python train.py --head_dim=32 --init_std_qkv=0.0321 --init_std_down=0.00757 --beta2=0.95 --decay_shape="cos" --seq_len=512 --steps=2042
Each number is 500 + 50 x the weight over the matrix's rms, rounded and kept within 0 to 999. Layers, rows and columns count from 0. Numbers have three digits each.

# layer 4 MLP down (transposed), 448x224, rms 0.108, rows 385-405, columns 0-223
577531525465484484450523504538511429533574429549396445506545389496494568501536496549477503495399533541497415460489495535498536471559412470455468505539523475560567362540486514537457515546526482520507499413638445460478536424545486447442557507521474480520447530465534437472469416650452458467505469466491481526518492532509493451489483487505473463480413464534525488521474475498537477435479472484559478560500555454509446543473541442525428529456534559566547471559490500583528517386504484525495540456489498429559533491481465626491494469425447493527533509454527505555543419552536531508438519540614538598465494572465458587488419510477495540465544505370486491611546574492512534569543
538542455510523406433504488559555554495528625464464489529411517444413555432553502389545464586521579466520552568512485449476434490467540480499409500521442589514446477538355489471446500449545593455479561561481519453475463481403525430457463409445464626444468508608627582485572498581467553490590490582448523510578598540515473489568533538499423492500492467497480566515481535464517487497486530485469477528452444486433429450457498443510513504510522525522406517456521511482544560507528509433464530403442442459494459380530460508466447519508493574497531486505525489464436500543531530498587531485467470583536471548502514454411623523462510521536472543635506529576464533478514530497600
507440528532594495478408602503477439524488468441517465480476495615515441465579399573496582508619415479537564480548507566423439475508512602456460565519410475505609471520537511490434495478494504427427431431496543544481447532528501429439528457491480461468433676500483520445563600575456497505491539470497517470484605508391463594552600525502468505418557471544553504459520476577501536539476514601414531596539476515380412480504529500568532547413441489502429475495611501534427493488493426527520596505503517564496486449503592453475524477510450478490528586464492495497501597573511529419457479534562377577528466571431470399456509511454403487447432538477415479355475467530487503524519
502513544491397471477568579462456495553653539551539538528389506444519524553525485426487518468490517541520496578434522608434544473566465507528546484574429460555505485431575488468468530573546520448493495529539509496466527485485488487506392430457540511527555484442464428471609517564508541531547606385485438476467386516472615521556557573556516483488460383508520517507516515533463493559526579473521523546512490466552562509513500531530562456411504473484569571470586542560485498587521500535461512431529616517461521542430455634531527490501475473509413528590531343513465457522523516599403425558527388513464480497507494461490468387426507497509534460444600557377457506492487496534515
478414460446469428545588565477468439477473467456494541494489486433473492601473383523457566454558485470533452432550538484524454438461562515485427599566489544505429465545404476445480484469494491529441439446428504606470431471471532496538421506471475534411506518583494526472483492454636561498568374444567490482523649521501451534517420477494500514433500434448499422491521509512454455455463507524486547628508510568594581458568466469518517443460454581549456519549509618422437504596569503442557594424500517481460512523556427470461597504449489398558433484442516438524459570491521469462541521492561483494422596471487459473507563537517524585565443508404541520445387574538519568559520
566492409526519522440432496610446497531461465569581509530556519554506540517384556414448560485502450569542510492484503560489523497511421522491523534493496526449417525510437516498564544475463530422473500542482524517457424473588492532454416478473482588571549434449578528502534663564543446454477460440501540481409431456565442511542540559563476561573546422545453511531484526556493612540502549621522512589530502492459476458545460431505482493489510497510455487497569491481571505541482467494543526521544534473516473423531486352545507472463486515490498577428457519519550444468604487475459514508463446470586522535587485473550528418483449475538429504471581557489495442524560514496509
516457502469532548466542539545495511463466534453596481519498534627475511512597525472435580488492497547560589521480507492538507525496462532517546478514496495539376505517530528571490503519485561447519555456459544466534496515555499530460567543396466497481471497538609590591418441469498515446458536499557452452464499479476451440535574517576462517553529473567533446522528596546467493550448468488569491464573531482552503499553386469436512449484509613502423384460440505499573542478471515447443473502568548539557477493423429596472534572530503580416485506444450458515619435591474491421527537593450485454459501517454503564514508479474560542548469473587567487521541568547626495449521
527560480478452395585480459550573612506506537534474428489497504539543507552387519560460558474496467578534519524537532508397584440568583528526496486539578397464406455542446530460499478475409503599492428500414455481471472479521522515518534519565510506460472432533521520516414583586528498456482468445534556463408514462502516535418461536538525432587528462403483555556505504490481583492509435540443568532441615460492541502397496565445574481554450634573476561468512565459512539557519553509432443430539577397421521539483530455575554419577477541546500544584526440393527593488452535431560558471558475556526552543556491481475561534581489491470516453534464459488482497433504561427449
418616468576458439417490426503514516556535511536487417383437617442530561538476476479578517509433540492476428410460422534469435394453463514531480472465470424570483556526567471543445488526527543518507498512505492441509499444461528455500516442445428516486539505582494488443484491493574522526539493436445486432487536542472454446583500565478555518484510433577561616576437503464556498567454540595498539475477471412445544495591527532504471505471505545542536394547556510547431407470515499496498540514549470515529372565470522448482428505496468464513549449479405560489520489524484637447484506513535437498470525479509543473490573560558490493445496530485522480510406489478507582539535
493451495535500537529447470491467374445490457456518562478529536587552424397462487527452539456590504519458534494506548447419489422565530507458553438540551574496494538531520544499527464489465549473589471445565440509483494610463454576472553568540555511547486495462461502505475555503459477616468575430562502503488510584517595494518518453546567511479559453543518406540577467510460414559483512476398517429516515517493467527507512455509414527434525504505499499574439469434502540617605457404660473459511498563451593445437534459518496549605536549488432374619486530562528433563419540499510554503484494518426517447566482506553484553394466467474514464441537404423565529523457477496465
556442540617519497518556510513523573470498454489486472466510508439493440489514495461499479512538439457516511542489518508557450499437446589485458460476509568569520436520482570564554571541512436484492545438476624535406580499474447512543401500427467505456480520507459558567411425492445460491548544648486528600596454471557433451500533514590501458454461571451538543484513560443500573455520379489544417559460555565473558619508480504508511476422348548531491464468511521523616398481525488468587458447489485567496481505489490501456554539480506544504540497607580502557536528474558475556470478380499468553544482559452502506456424499447352498330566544431555650513498510488531515447495
483492521453506594410490489521451591514540440514548421532521515523562594469487550522559508569488461509495492534510513439503441537452481533561482465496494482564559545463537637424497506504564465439536444587472490539466539566457445446511509511522504521475488431470490495559511435587522493594530516487480478422446428549414474558508369423464555485461392447477485485492531434370543476541423496488470556448536490495539574475512553482466533477513544491481576496562482434482476429523577581413559431555509511502553499495515548497534587501513617532474554382399497491479501408467507548495463597578499573481490429497455472487530446430560519520453475493517388558467445499468554542482503
435504502515519467501542466402588495454450514511527425603504500460491505520404484544514479580548555445585439483488456525499525527484486468477479516558476510492569622460496378579613500552531444463517478581469495470528450444438422433455372601457486427500370544505508548364541460546429468527547508542461484575502572490450542545531564514526554517535563476484480498457551569548395612501531543464503424521581549598557568497526494576522533474484450473503554496439485567439468501486483472486474421458519538532508561473526468538456571466535514453438441581468548492542417452385465493486360448566498447557520520536455560537524503509389505357433513514502454522573570555484573531556501
534461437492536492599429531452537431460569503533496433463533533612552422404488500516489435499493488471486555504476470529478480564492477594545491502518500492621498428467369469493477461450482496463463619427477619508479475453486591497520617561511403582489577518501563518513525510575508405526462468583492487544472527488437439480403497369485459491470447508576438513516473477551447603484551474524460547460582406584517531524558584405503447549419507457487563502536406499524513443510460520472515525558505473490508505451533536501506542439478527557618540482546406476514556521525463538557517562527527564466406454491554451484456492434532518403445469471544486559462525490459503531521483
422597501426477488446536536450503482495529531535421481470520513550600465433597568432500526465376485457518451535564504468576493630400495490604471558454585451456487470495503518575456486465519542507441482511531547461571521457473461463525484549433484429526573443470420472493448441507434464548535480594469474417544520454396444510554526473432446507493469417543544523482515557459453527503460482505526557422492427472469473532502521431488498447488523566532569447421543564479491519426414462581529495483491481535496587492442542514582563535520572536442487458560484446574587514554522478506434516511522475478524466541488438477528498399504461539416451483465507525579421437596517456440558
430494504441493566464515495514535388506529563464391469515527442531516505516543436550503552413402432540500475457494469536492489504424443459514437501439534524511582489437504439517529454460532502529462508461583494484544515553441519469554517577478444381499556517453490411525508486475446514506495413501469539425452499477483474484449437498529564497421511459516439565499475482475387443522452510473502475575444502424443548415589449486450481506508549497459496545471465510475506513388463428518584569482372530473555489518537420506478551535589584457464520569481554462535459548559460482524507525502534516568444475523569457453460482500478487586496334494432488485499561580455462502557509
443431498473571580423500430439517461459500499449428536462561471498507461354497418445560464483442427379594501530492435562526459495477470517482602539512499533532556543544465502519422480462475491541536512530428479471461437532498539546481451581488522438574535493502411482488625461477483507439552562544478493599506587433443520444479527483435516546434464586540509544523455418608489365500453486501449521531554510637431553513481551398433430449548531480531438452528523530498522475538531547398544481489446520445604515478525506412415393494501450433524451628499545497539536474508522478469584546497437506507450517529482505521513463585547494551502525529495537558559442617525466556476519
584572557535479526548526461608483450543503425467618485568502552579469494442429484515497492567525485571522481536439550450547404474517542496437489483496475457415524530493446530555521577470519481530577560551514409481508510460570456504582525519506459497545459482478466561489448531439570395586512402472492511554452452410515601561421492568531461532582480477580542484574533552512503495440479478502511549531423483549499418495559488420425564530504575476456507470530456466499411540521545467517509418520492598500445506522543544484424489498450505495474481429504491494453456465475495547423557484494531519467534597531396523492585529496443500430519456496573518450510555504379489513489460
494530524549556477430481472543391540520529576511487496574503517490513350497440462531453543562484497497514423475478531431479515528532526546510566489567507475495408545502498547562481569526529494461482546505554506541534531467462658480543497467493455460503588459574584487498543550480542532536574576539522527543450466526581541466493511466482552483461502491497387482491582483370445584471507528552435450449450469486511479599517432460531600417451411512551519428446520455513512607508493478447446498568563472430530497365526501489556571511398479484571501460485529568408528444477449541500462528464516453481497541450466532525558538548471433492429510390510546537546607530473596534576498
575478503579504496531560414521499431532456483510471591522575514502607528477433442496479447494428427496400446499427582547480447519482445522418465539514493500444493498529428529552540379399445387534519478549558522488518505468505548447536520569494540428450519397395519546458483487432464501526547488556559466365409445511433478540433434413506572595479473514483566488481494367508506545553506452446508533450563450454614492451483438524511464517532499477552497482526519500489557494536457433515444528487457592521439458437477508594428453529470509515465461439436433488495606449403482528549468497434490562474464488524517386428388507485469594575458471449546481507604441465478498576564620
530530445407552490423499397480475535429455462459493410554467487404538459518513447542489508466444509493478450407460446499461474479585503437522479478439523510594482505512554510493541569596478473527543493593503459482549543534566388527589506527504448535532474587503504497433440466552486466412479605453486551582524535493518585466492380504495572494550508520457570429523544483508557554557513529514547480494599531445514501389524586536591460472497560541473528502549492500544484459425428509468531408563471519490484442397522452464477500538519431393423530481400496531466469472474446541509501532593417482462567438465561544435486499496474436486531590540543388483498418501405526443490452
# layer 4 MLP gate, 448x224, rms 0.116, rows 386-406, columns 0-223
445516554503478519491498480503470577485514502490462431465545467529542550520500396470403446437436577474457543540545511577440495408512455467498464514535502571538454387519492521509480501485472461519506465490443553477512535514502409549562456526531497481444485437499419487480423504465455457534429488545518494498491440440395498498490390424558508468552473548412416483544516555508512500622471548546539497450529527449468499480503473453463509514431515536636491581437481510467566453554506476437508448547477448557450535568468515431410530383492479491483485472501592475482487626516466356565557447507529486534501535586556512502538441499523530468534576498629464488448529509413490511467535
471341464504495514378545513422411501492536427530504472474460496453509557501551577513543450554528510484506496459505539533456414521470457526460539453529512492462445541491508476590489571477530522528589505447504494634493556462538567478430498583459403493510422535414552380605549593464602504496493421580549498479443483572542549449595526496532526397524466573417539492588542460541471541513568512486499458514518506443578494471584437520453510573505534602394480577465512543581467451449460495488472647540502484495499518518559588491408510451475357519519429355536469476545439503519481468435489528546553504442511552502466454467464444458482491484573514539466430375491495543471488553572563
546559534457560576500508558490486444532601538405505429563437475451592501561547568451417552437446480540555501459565407410453451527438473505456554471645544486491477489500482523382488476535505588484538524506548540469457473485455515455553508527571466558635465449542503471596559534469516498472550479499597619523408497481609508541448465501462496474499449493513540497543485479468474482475424413457489444486566486476516559498418482524435512571552504624417453425441512478475443536377485559476556501389493430538496538413493638561562593536488565547486448549480595558531493494558444482524463469489502454592407430496458466442519638488425464512566476468524552406526473422447509405514481
496424432456540479542521565500480429476405545617555582503472453515512499425522521466542456535387521430414523526502508584552541532554379504508574512509582580538524527525466525481424527605420543481513581585535514423455534499619493465489508531522506503504468507563461492451464556509457539558424580465485526542626456532473508525517556557483447444445510555572566468551501490509500476438467506371543551535459566497503494493413427523547424470483513484502475392560485563577489437498552537454532490566518525553460505443563456482490445421597501516602452463471560525447477496489548478493535562605548574461417513461528553488567469499506554458601580406496608426513453599419568476491505
529478569455480478584510462562435501401502496583554558446482505534398443506489467468517568512413544518589475585454503524535541490370531469520486501477449602489476497461485459552428457523577467395493441553573531552424403462631515502520466523525508491494429465453536515532460584494545527498557420466516511497507440544548534471572473432544480508535548507447546474438478568523487496427619530510457521521567517417445484462462422492548540538475577539457490492360494448550534470511507462535548397489514466568496536558469479613509491488525476477609421511455581459560560513453554543507610395525422519481502397487538602480516408542446587440517417509575489557514513482567532500524403
525364499541533428494520562472634493564480444534571478514424531470548532533464460575570452600401589564572542475435474526484576495503506510541504559512569523490604438476506430514480495486510513532477547551428486500562531490590483504560483494498481519617542589630435552448456413504469526587465461502493410544553528452548383585578486496434443455495482628476408412446534497511561493509484544485539623524489410453575527479572446415495570460525502475517526542417557441560493494561453488425573530544465398546457548550474453475471482521590471497412537372471558590493439590518546549575495512451427502522401489478551468414469492492412507494479476536481478459522526479489521546559453
570410507395472421474527503556473464460437570423514467430537495604574441463481391540455516545527497595515500519510520517457509601551477471572456451363455529462528574464514493576514503521555544468458514460459551447521395469510432628461519611510517463537516409442434475502520541520360486494372482571497506558614422566488571508581450495552533525498455572492494503572481542469470511542395438468592552454476451553486518635578512537493476554478594407519479508523472413501459479582449463508554465467558527541594480468425449587494506548486492623505505549486542459523501453495525512500552525533517500523542605469473475509538440540489471418458544491602500572504474525593500466588490
508455520437454586455543500519499513460472534553470454535501480515525510431518498489503536542519498482535519469514556453476457488550544470493459565515498496551520526491388497522489506503494433546429499490468540492497447478499457452559433528431496536618500500531471459540439483538483422518445489575445505478506474512514482572519454471502506543518502632546416503509462544532446500469459464451457491482486472466541500542565477498540475490471512480483533494405525461398549590538520582454453417445525503544517510462546557469498452504513566435455448439490469550528399470464488453483501487558591543534503529585486521503435591404478546552556557464486552502547472544529452473380519
494452570586499533483589571505496515573436568521533553552525503496492545469420520524570491515414490556512436538494456549585523536476522477466496539492457498526479501417519392510543466433540484441513524494490575556420493345612591526509518397443490555513547516545570493523434496594542529494645508456498492427505495574463522436475427558476474545531544534454534578449499489502553460507510502573458414538467471595532425482466458515495445443482443529460593558508524511425502524463502610570354455481552431472554507485525599482428527513487507478488478517433599523516503617439553518492492475479505527487500501577498509510505608427528526521540590577502468420439474472491585517544601
444438430425523413433422470394390557479522440578431522487512463454434496449465448484490530598439551494450460433496510618508485513462474497437540456525593510476545532537508525569490486532437402557623455465502473609539564520450434486528510501507395486560550419466475482522456526442554558511488484516429412478468610486504519558499538395482444493552475488450482461442535533501519523497502628637452511460542398529480533494461459592505497472506557503481553435506511523511510665391528478545500463489546528541490453460529460362536517452550432570482436534534459451516498484615471586479463440495426529591491470521451573495514468514439578451446505516502491433439621512480447517520586
408544471533416482519478528474448518405587439501486491467462462450450504460605442546537504505492510392511497501417526514512510491534496450461518495544543612532452480471439512500565425489506507562464530590496503449485524457481544515464606465535532510494540525469475511567570430442463557512581462537476500414480532409562498521522514497482581441526485515518549475447530399486482447479406515484645486556411491528464564539524496493463552500532524501552413519548502533491464443432456464457467464597430459488499548561513526422496589590476569470491424560478565508490574526524488517543396463473507458415535514446538498495464458493503531469476512467570557492470455575482443418534553
516454485528483457571508502493540579509515524535496478428499485447498570457548512432503565403541509516529453551545604472450429516497500459526388480521473592546471472503490559607480530557428554473552548357551495471540467403435464509548566536571530535477543510479385471409494537459451444482545538454522409443473430581504480392485580467507517479409499513476533439508566450527455439469514568549561540420491433487528494591464530478522517468514531534567524608469438449514633556609508551524480467503484465530537486459458473509533480496469473513524497471543564621510575550510501519505488523448563591517554460474470588558442411537482429526499574566427483497477428475490489445417620
444545555580442555500502567526550477495532567474410539469552466522511539502525451444437392546562497573529541460493425463558522481586452509426568436541559467508471555498608433560483611481539512509570454411511529545543457484516541423468526507493528499523450509431478527441493584516519570515514420473469579561468591548565511535580534566449563447591464501559513592564459468562498564490536522519428524654523423516486474489474448463531453522435520509487450500429509481450491517584503462556563429483457475537474480461536506613456569488517436517467486465521553497507513527468560525538441571488557488496515557493445520455588438469446537489478646523424464511474608438509569496543528
438477499512522516511403568519437532533541492435585549510521532572488441495502433402551461421534459495468488485489495479566497493391442552557442446452516487551515521559486573488568497483570484459468419570434448592498520493529480518420485527482417436417495523502437521448529439503505485519511481528411478504575469489467506490483433380427403503521574449454427517501498465509512566419528447547537451557489549540487557511509476519447462566511505447570446511502528526518617527551447598457475400462425520530465444458544491581547429558524509475567586530572543444571499539469500490512512416483508489479538548500503483510480555537521482507416529572482484470443448441523547595469476
510544477533489527449513556517506479446440536502462457480549502524434422449449475536374472604467434490531476469467451482519548519500498505476543568451450477494468514520443522479520470476578448525486462527492470542497447587495534482480549503607502514576530490438548470493452502503478454416582445572524501616531586422459518445410481512454497431579464500428507492493458476578531629495455475565479438528532511512612407441475363513578492541436589560529590481433536522467463512560542573479527563451487467534509548453506509522455459450561576512604463534508395473486467471556521531509533453480379465525518479482474556504558464557561516531499598456598532423570555436493614544525568
564497511549503559500490499481528495541579501518614511590557516591474485455604585517507491486507417554521506484443490505523505490436575474377518506610438558565480472532512482557592432526372547535464480594433479555490480430501510489458569595535543492492439456439464486457443470474438430447458502406498481577519481582487479521515444478537563540538586494479460331553520532481476494531435506530522485454388539445525492564509558524424509484485456470458556544514510437513438497491572557520504461517601570512485514468526494482435496490550516484545480482439491483499458450443473502561484585466448508491534442524539628501547499443522579581499449621502539476509380504567506489536469
495528423532487479517514401500522521574559528409622512506450501499445469533398567487478529504470509490448474455555578526482564430501516488474569516472491539473494527476532501448551540554539408505622495525496461492566527436486517545484507562510506483501569517452533458430469467477555444567435459426468503528541448501541480432510470535495468461469422387507481467476381589490472549484380562530483504439479557423584472505518577481431498448578490546528459529594515464470464570570492497475424370548556548465490438441562416501459517390552486509514490469475500578479522471550544513479475548566557435525647389520503530450506554406470473392503510535523457458436493517427499487529474
497560566457517474507545533503440630514445477616429499518488524481532468485549473523508469483528465520412526521540594516434454470506554514445511559492534527451579504429535566551442548517404456524536518572504472497620474476553530553498544537668543514561558485637551527510449536485553434508479462566540490544496478500546517489537561530565536580438530569444443424509495466434503543529510499483488519488437475440495554521484509546436405494427430487494562543522463557466465519529541539485533445489464487485385545399579529511473545421545512532594575484478475490506462477448427465557559452577569496505499443563520482466501502499425497519534428479492466478579470492482493476472457
500508551454556583528500593493523501555506453510517546401433463495547488502608462447423476577519469444553408456592432461498567369438488533531509480596400517585586508467447490502589523537482468475549570434371460364434427548431550409464534511528444525533508463535526545522545484474479598389431579450440579557497535529507540435509573488575484372561486499493459450466448464514519493501476573430471468578532542604478528464421511517463556480546561384522571453423506504581596556574634507418550559557502516480430499469461507481525497531393512488509397498502500461489517468512481509457472614470513482441585458445502500473465557543400553453496494518421506450524526425498505513587497
327464504512407519482513528540528453559570504564544443490518508434524448508564494584504491521450497433470527483485467449528578550505457526443484480524482400506394498506548512477507492488544563461420534409418531450478495458610546402554470450476420530466562522477443430486475453493523509583369507613503458497452612438566521565498504498497522457630501583502507464490553509556577503475448499506459512603468525401442491495480493497530482464576456517496635521532477545448482428414495503504494440500513532405429507479515476506447581488484565473509518530552515497478568522426462443408480475620410624470507506412439520499393588540506400456538498500494548575506488493471536460403506
470511505546503570533563546562462561506452451512417513536446454560585626489364536498534514449450584472525541500433533545458451520476460500496516563497506473537489472395563523545591490520504518527465453565523431542493511422474495506399466453544512527529395481491518555524477509390490516507424526470464510556495514486454471464498505458550597441566532648516477467369469525552506523453526530502575482485559470463516497435488555527416537540538537468470466432450544425543533504443481485396467493538547519547439490534477477441485540528497498439438409424393457483487441468515543523494537515502522453530501593457494540519453510399530390537482541486447526458586447497551522498585452
# layer 4 MLP up, 448x224, rms 0.114, rows 386-406, columns 0-223
534565546518392543382569443587517498472405520524550423493523509562549456452518554527506483465483523488504469493473553555489476478474466543431574537511437479472440494496538496433491492424504484501640547523578509506501453486459518476529498498469564408462394540471536447565560495523410507469418469403553564487460567598477526512516590468433495494500564519511469554472537495511500518520582515589403510477512452468481607449572432506492447416453490491462463481510448448423491517553499499529562552478573477429472502499504477633540454473379483461487567490493495457429580561539445534536446455637526416479514432476535389506429604473486485412482457532539483541558522546524483502583571
491423502467471479466567506520489565535501462552570439549460487544585523524565546544522447453463453510532600448605541554495558491537537472527460489504416529495502562514478484551498480515564509561562410350541533522479475501524515423505471544529518468484421530493434484504528520519450439465418419480582574445359513467522561460611497469649458484441486561487539452492522493647600506571528495540486506485512531460486503486512527553587421536442526517461492461456504475575432442433484495537463534480506370505432473558506510463388485496487389571480430444523431550493552537494570497534508487462582449446417481491495568455431498429476364482552514557521523425380535469479448600478569
439523520443504525446564393449550621433496427462482558495538601641482537484511407564505498552591538533604501511440560514418492560534524536646519588406465470499540515431507484453488477533568537556530557497390532548496552537541532530404508407462569475405541537446482456539520549574447486565511601532468495553518571523518498441572474572513578508501518515506461461509517537545523463452471511516452509543434589530435508516504533574576537590439472500422559554519450530548553562525506468438439522512514466430589443415404440544452499492492392445367506454511434510549449466434540444478571446512544456524492501560515545441537449544589511477472477518540469551550451653537478478520547
486382508618465375571438502484473441393557475383510525497394497521468532532551533550467522483574548552472462446505527570480499550540487605453396572543503571497537550541511566479471446465492538546478486515492449469603533470536439527470513466465522483580588523460521469531582600461533509514555446492557495368502354552580572530459458502391566438505491434620516523463390573487444456507485483531516532482422421522469477568597522528611530529424494436405501537529501453604498523471548489506493584440430499550490411481568560461438483472439494558536519439527487480528503462538563505485508539498427536491445532392474529424489520546402549540544489505497547482532415563543439350557490
513552511529471506449521572477509509533481390507563360567448560509586547504453478577478617559532465548478469548512561489469550534535562427492450564519590435551595489555494518450543589475498455521561549517534472554466510493547494580488567522479580588595574496460334476414529451513499427498411503526517562427478533503531461443531511513455427453441494451424447414482555561529471587479477372508576577458451498598494476477547529444460577489530476476551628532570555589515420463511547582573483572465529458554455463507489434349509561528437491546475423412565496508516453512562416456487501565440542512521466578468479448591576564467576424525450508530450564496499502553503429500577575
455549348428450587499529533523455505467504516494482481489507530554480479341584486438496497483501486503466506496440460415464574619579393517536492445486471521599424490501505535541487390485514508440580577470587552552474510485488549505481508624439458441457424519487536461525528458514552453500603493537534584420505577542546605459536519471494506559602631473482575559540523432567424559486549472538447501478472464525489413533545508617406475517491483457548474455459382525482578573463511454522557629516517497535557521518406449441539495417554486499463454557538460439481592453561617482528426481578499544418560481487472473563474541503507533401515439559482411578530469464496487505464546
531498531480587515456478519432420359523549481428573409557415435489376604465512545400573595577570483524521451592537490566488519519539456500445489462511560496577449514558490474488500534530417519556500477427482504456471597485440426448414498475451458498524555441494518507452549510505471526460481491406458428500506511423451427462468519495500408527508471437399554486483455514496476481533551483535487553438540536487419530463399528513502459453518567504487520482464586402550519446436481464527471455452457506573449498591449480506437540570470555530497446533395459484566404494511418386539488574534504503505494472533463507558529573411450556473523446555442501462482599460409505572490466
499453451462524500569501583567425462452496444408521538543509556432532500510425555395506485519578497478422485538468535594515465599511530508540465485522477401446522479449539527510520510549543553489575496556553539520413522519524500521497521546471467532445506565524471499506515596480434534528518480449485519542573501491520558451462590502481556461474468505506541516549522488515485559570485447515557558520524539528448488486542403540457493544481461548464553488513517507589426493491472451549490474533427460567473511538411538549587473522399496564442418460577498405478578536473439575462507463458475445523532494477516525466453495585510543472475438517493384499549428535456444550505513
462530551437480508490448496523453411472438481533536482453452459524517454499530446465501560544509396497434518473391466522429478437555567518480565443540583465447429571568484565498510580475481509505460495496540442442434453618461483480606463523393502443503448578444478457526557511476435473550491562492505567499494497492616510567582516564472512470409533364486510537506523547497529560497444493520508605442425452439449514499516562494598554543517460548389445484556522514530425537542522526474498562497475503559403514514578457420625492560491451562420514490467483542520512512477491493560551550473556440522505527448535504435469563537459522462455425560475488558499481515531517510434462
629553525572465516514513513540597386589542617460604540524470531435533516491476482534574471527519517506509535459469424365540636499509524523485491574449448464570471494475494463391484425489551521396420625496548552454443483465483556551470484474485541592546502559412480536437420485532485516449485520489594568608423507536485521545502508481549498509431528483548526547572537451433441467565449468421570497513528503488514572545429519449477540461502423553570505535460501455532487369616487407483474412514522456500515526481502510533476487477489422509550535401505429481393521573382494454510527532494538448385572483507543535433530536425547466495572505550432498540535415509560510460493431
549493440503517499479544564480467537449535522586540484558491464511558621431476550475488520427494499517549431529509496472445491518499436515515582518493484473484497562568506564503486379379508473541573456423501580566573518469580361577497462587493450497544509491426487556543504563550472528595460464454482433591421483545558433511538475487521537494507494494466541432506406547555509574500498522522552491534548517440560483534543564444597495506487483431483595498444511460457525576537515484536450524436514450466491427462526520476454487400543513517516425463480434550497514499560525584487454493489450466529597470606471531449466485459531522507532472481463457498431490524505505517447437
502599534529479556445517487513472457508493408495570508504474485469497426515496483497501511573501478562503487448407483459530506529438451526464666481464498412479485519573417375440492526530637439516540456564399521544373523567541496498506464495381369515571540532403518501565551494514525529461582447485480542524501561458539443544527552524404549461548575440554393525490483579474467534550445490493443425555553563485473508495527477583585621503469516505488532462543518570490398529486578434449473539524416479480424558497508534509485513555563413478510568531545472419550482469414459549539510461533518459518469424500474548553545503519510524518420405445556480478497558526508457549540454
451483510569512495490476531571564500521524461607448528472511469485582440446456491499456486505463442524558611495490501469588599472517474562500560505498550385594561585516617460504600467462555500517506473428445496460492526452448485446502503501486425504478557629517561547458480547467548516539487477502595592423441486589491532492586523490465424510524546501506531464510480481562438557482463460474543563502470467578506545509595538396430518539546549536459476522561460520476488514558472441574511455426518462495507454514534435610580487519539451541535493553558453516536526570412524462506492569478518564453496571511549543469550427521495472530511584560465470370605576489455484427606476
460529462536489583472521483495468564609549506536467545572564514597447422577562478520463527460490486492520493432472495451542381596430505556460494529508515507465557468572508509415560458479436523485377481544509463465573533462496527521482456497463589538454449406585559511435566580535507487494570446562470471479525431495518478422459467539561552547468544461590478489522411585503528480547504535501575456590547599513453521466488497460513545514392525498512480501436532486578642444531528492506505530463484603555458446439516447454437480493500398458502531492531503522532448549407487467494486553474517503562507538379600511507530529526516518517468518631452429464478560552556424456562578
438534540530510484513568443479532421494438542507463514569494608516422424498511528627469483495575499426487457472523459449519558524509496448465604522541490448458496447485557445500509472496543479494444481563579496497533447544530477555435446429482480550484435526452485504467505460570513450422536493598468486503509505500477577524442385532569468449508496559491443451496524511501539541565472483445502456476504512465558411509404453491589505412515418573446516475487518460509472517579473546401461531453559501499480491481477467563484477481529523540461477552533421492467578419478473511448455528413513528476629566551530510471538517561499531567515597473558531537539540503509568564497482
465512469521553522491498464543504523586531464530469565553581455596515529503556635534588502525447413536496450441446540453562564465470596520421523482542578467541499425545459425516567511488442491554417401507454488565460558503552492377598485553530534495528398492467504464480457440495492514427426491488485524482490482580529531564514514540504472519538478456575520364493451485450527533508456501548500597433466461414558525465477532533461426494502481498519494578615387487420507465466561551397556539482449535475613520469456546483522553505555504438544560479565483519498571420438557552453526469476479463558492488592594558463521498511531558509530527602474518535531470478481476537573451
424491486534579556448514456491573487484545425508581441514489520505588482548487519440464488541506479401509451439521538532490529486577511507465472625491498427492529501518471516423465543556506486455494461438569425448561376601496442525493462484500575465536563511493532530414513430583510438531478502477503490458552525490486496499487500502540512507467470479417501501507453475473507553515517509440556489479483615411535458501497525609515452570494561494450496488557450491516448561548505522493504514506515571441491487513529491484511502510525470456640546502489540458602492563528431614516533525498496468426476419457533550537518469588487508555526551484492485538552477550567561461575452
496468475522630566551497530504505513539583411436520508492452501481530562437558471458563529413468482584499451497521614444521563506563518516420566482440416424474403513521498471459487539454510515498514429475464543509491452469486451490428432472565483569530586415526553572555488557476494447494412528451499432504512565517451448493475519468342520464507444499453471474568481557446499472534502532493531455624526408531524557492482453501459586538481460531581456445537552456459523414476531400574520394415496502407493533504454614513482518490457474423481486536423541442428467476458468460487447559497577605387594368443498465440482507584496480456576503500441451450438549527448499508497513
515478411477584476459451499502525424505517440477491585445498499498504510452516520468512581487412497464511514569428409417548530522553486496527457508574458467541553556497488536525390493445455482581518563509550579495484530450571476528515482384438436417536530453499507503526535450450497486517449471509606553475555580468390414476535569509500433441498489465469575590508479482428440425572501469564503569521481386489590496482538474535535455421534466524454600549538481517494495416464467498450531521349520584457497618521566470482554552437480458406452562464542525437467475512593465483494576416504409501503478519439538599541483551458577492466508486429474516486536440490595557646520455
541476495474558554491506459520484595561424434477389535475461556453437507489522472533408434440534537522552464532602514494526431433483528432570427529500555505442564497468532452480449504593563453497496549612531450560511574466444498555515502474533580523553452494447476522516530538577440474367499525450539530606490576522422457488546490613527485525479533549469502437601442553451500561629496481468580541445528504524484494484508466498559586439501572584503515537570558467502513581485519525462553494499509615551482448564530496461512507483567506488557403415587453630551468603421463432405485491553501559594467439433501466455540481569505585474442608550429490582507572484543450565522521
510414510470505476475476458472579515552463520548442483529493552514537519581520523435416466482464488562476460490535526627514448488534489471498462496500589570386476547421433507554527473537611554438501472538652554481600511407543485478536512558438477510478633524552496524470481644507528510493523480518464485590582606453508489511594509504515515510540419435463563497511466489518445515573462489390401472554386563552474346590506419407439433493468613503555504527486511524500515528576485462530567575411454478397573506520535431474451568432497474445494536480539573535395492496442528558489449529490454506548551541462492508492450510504509583486326522504475514497501428415555478400585499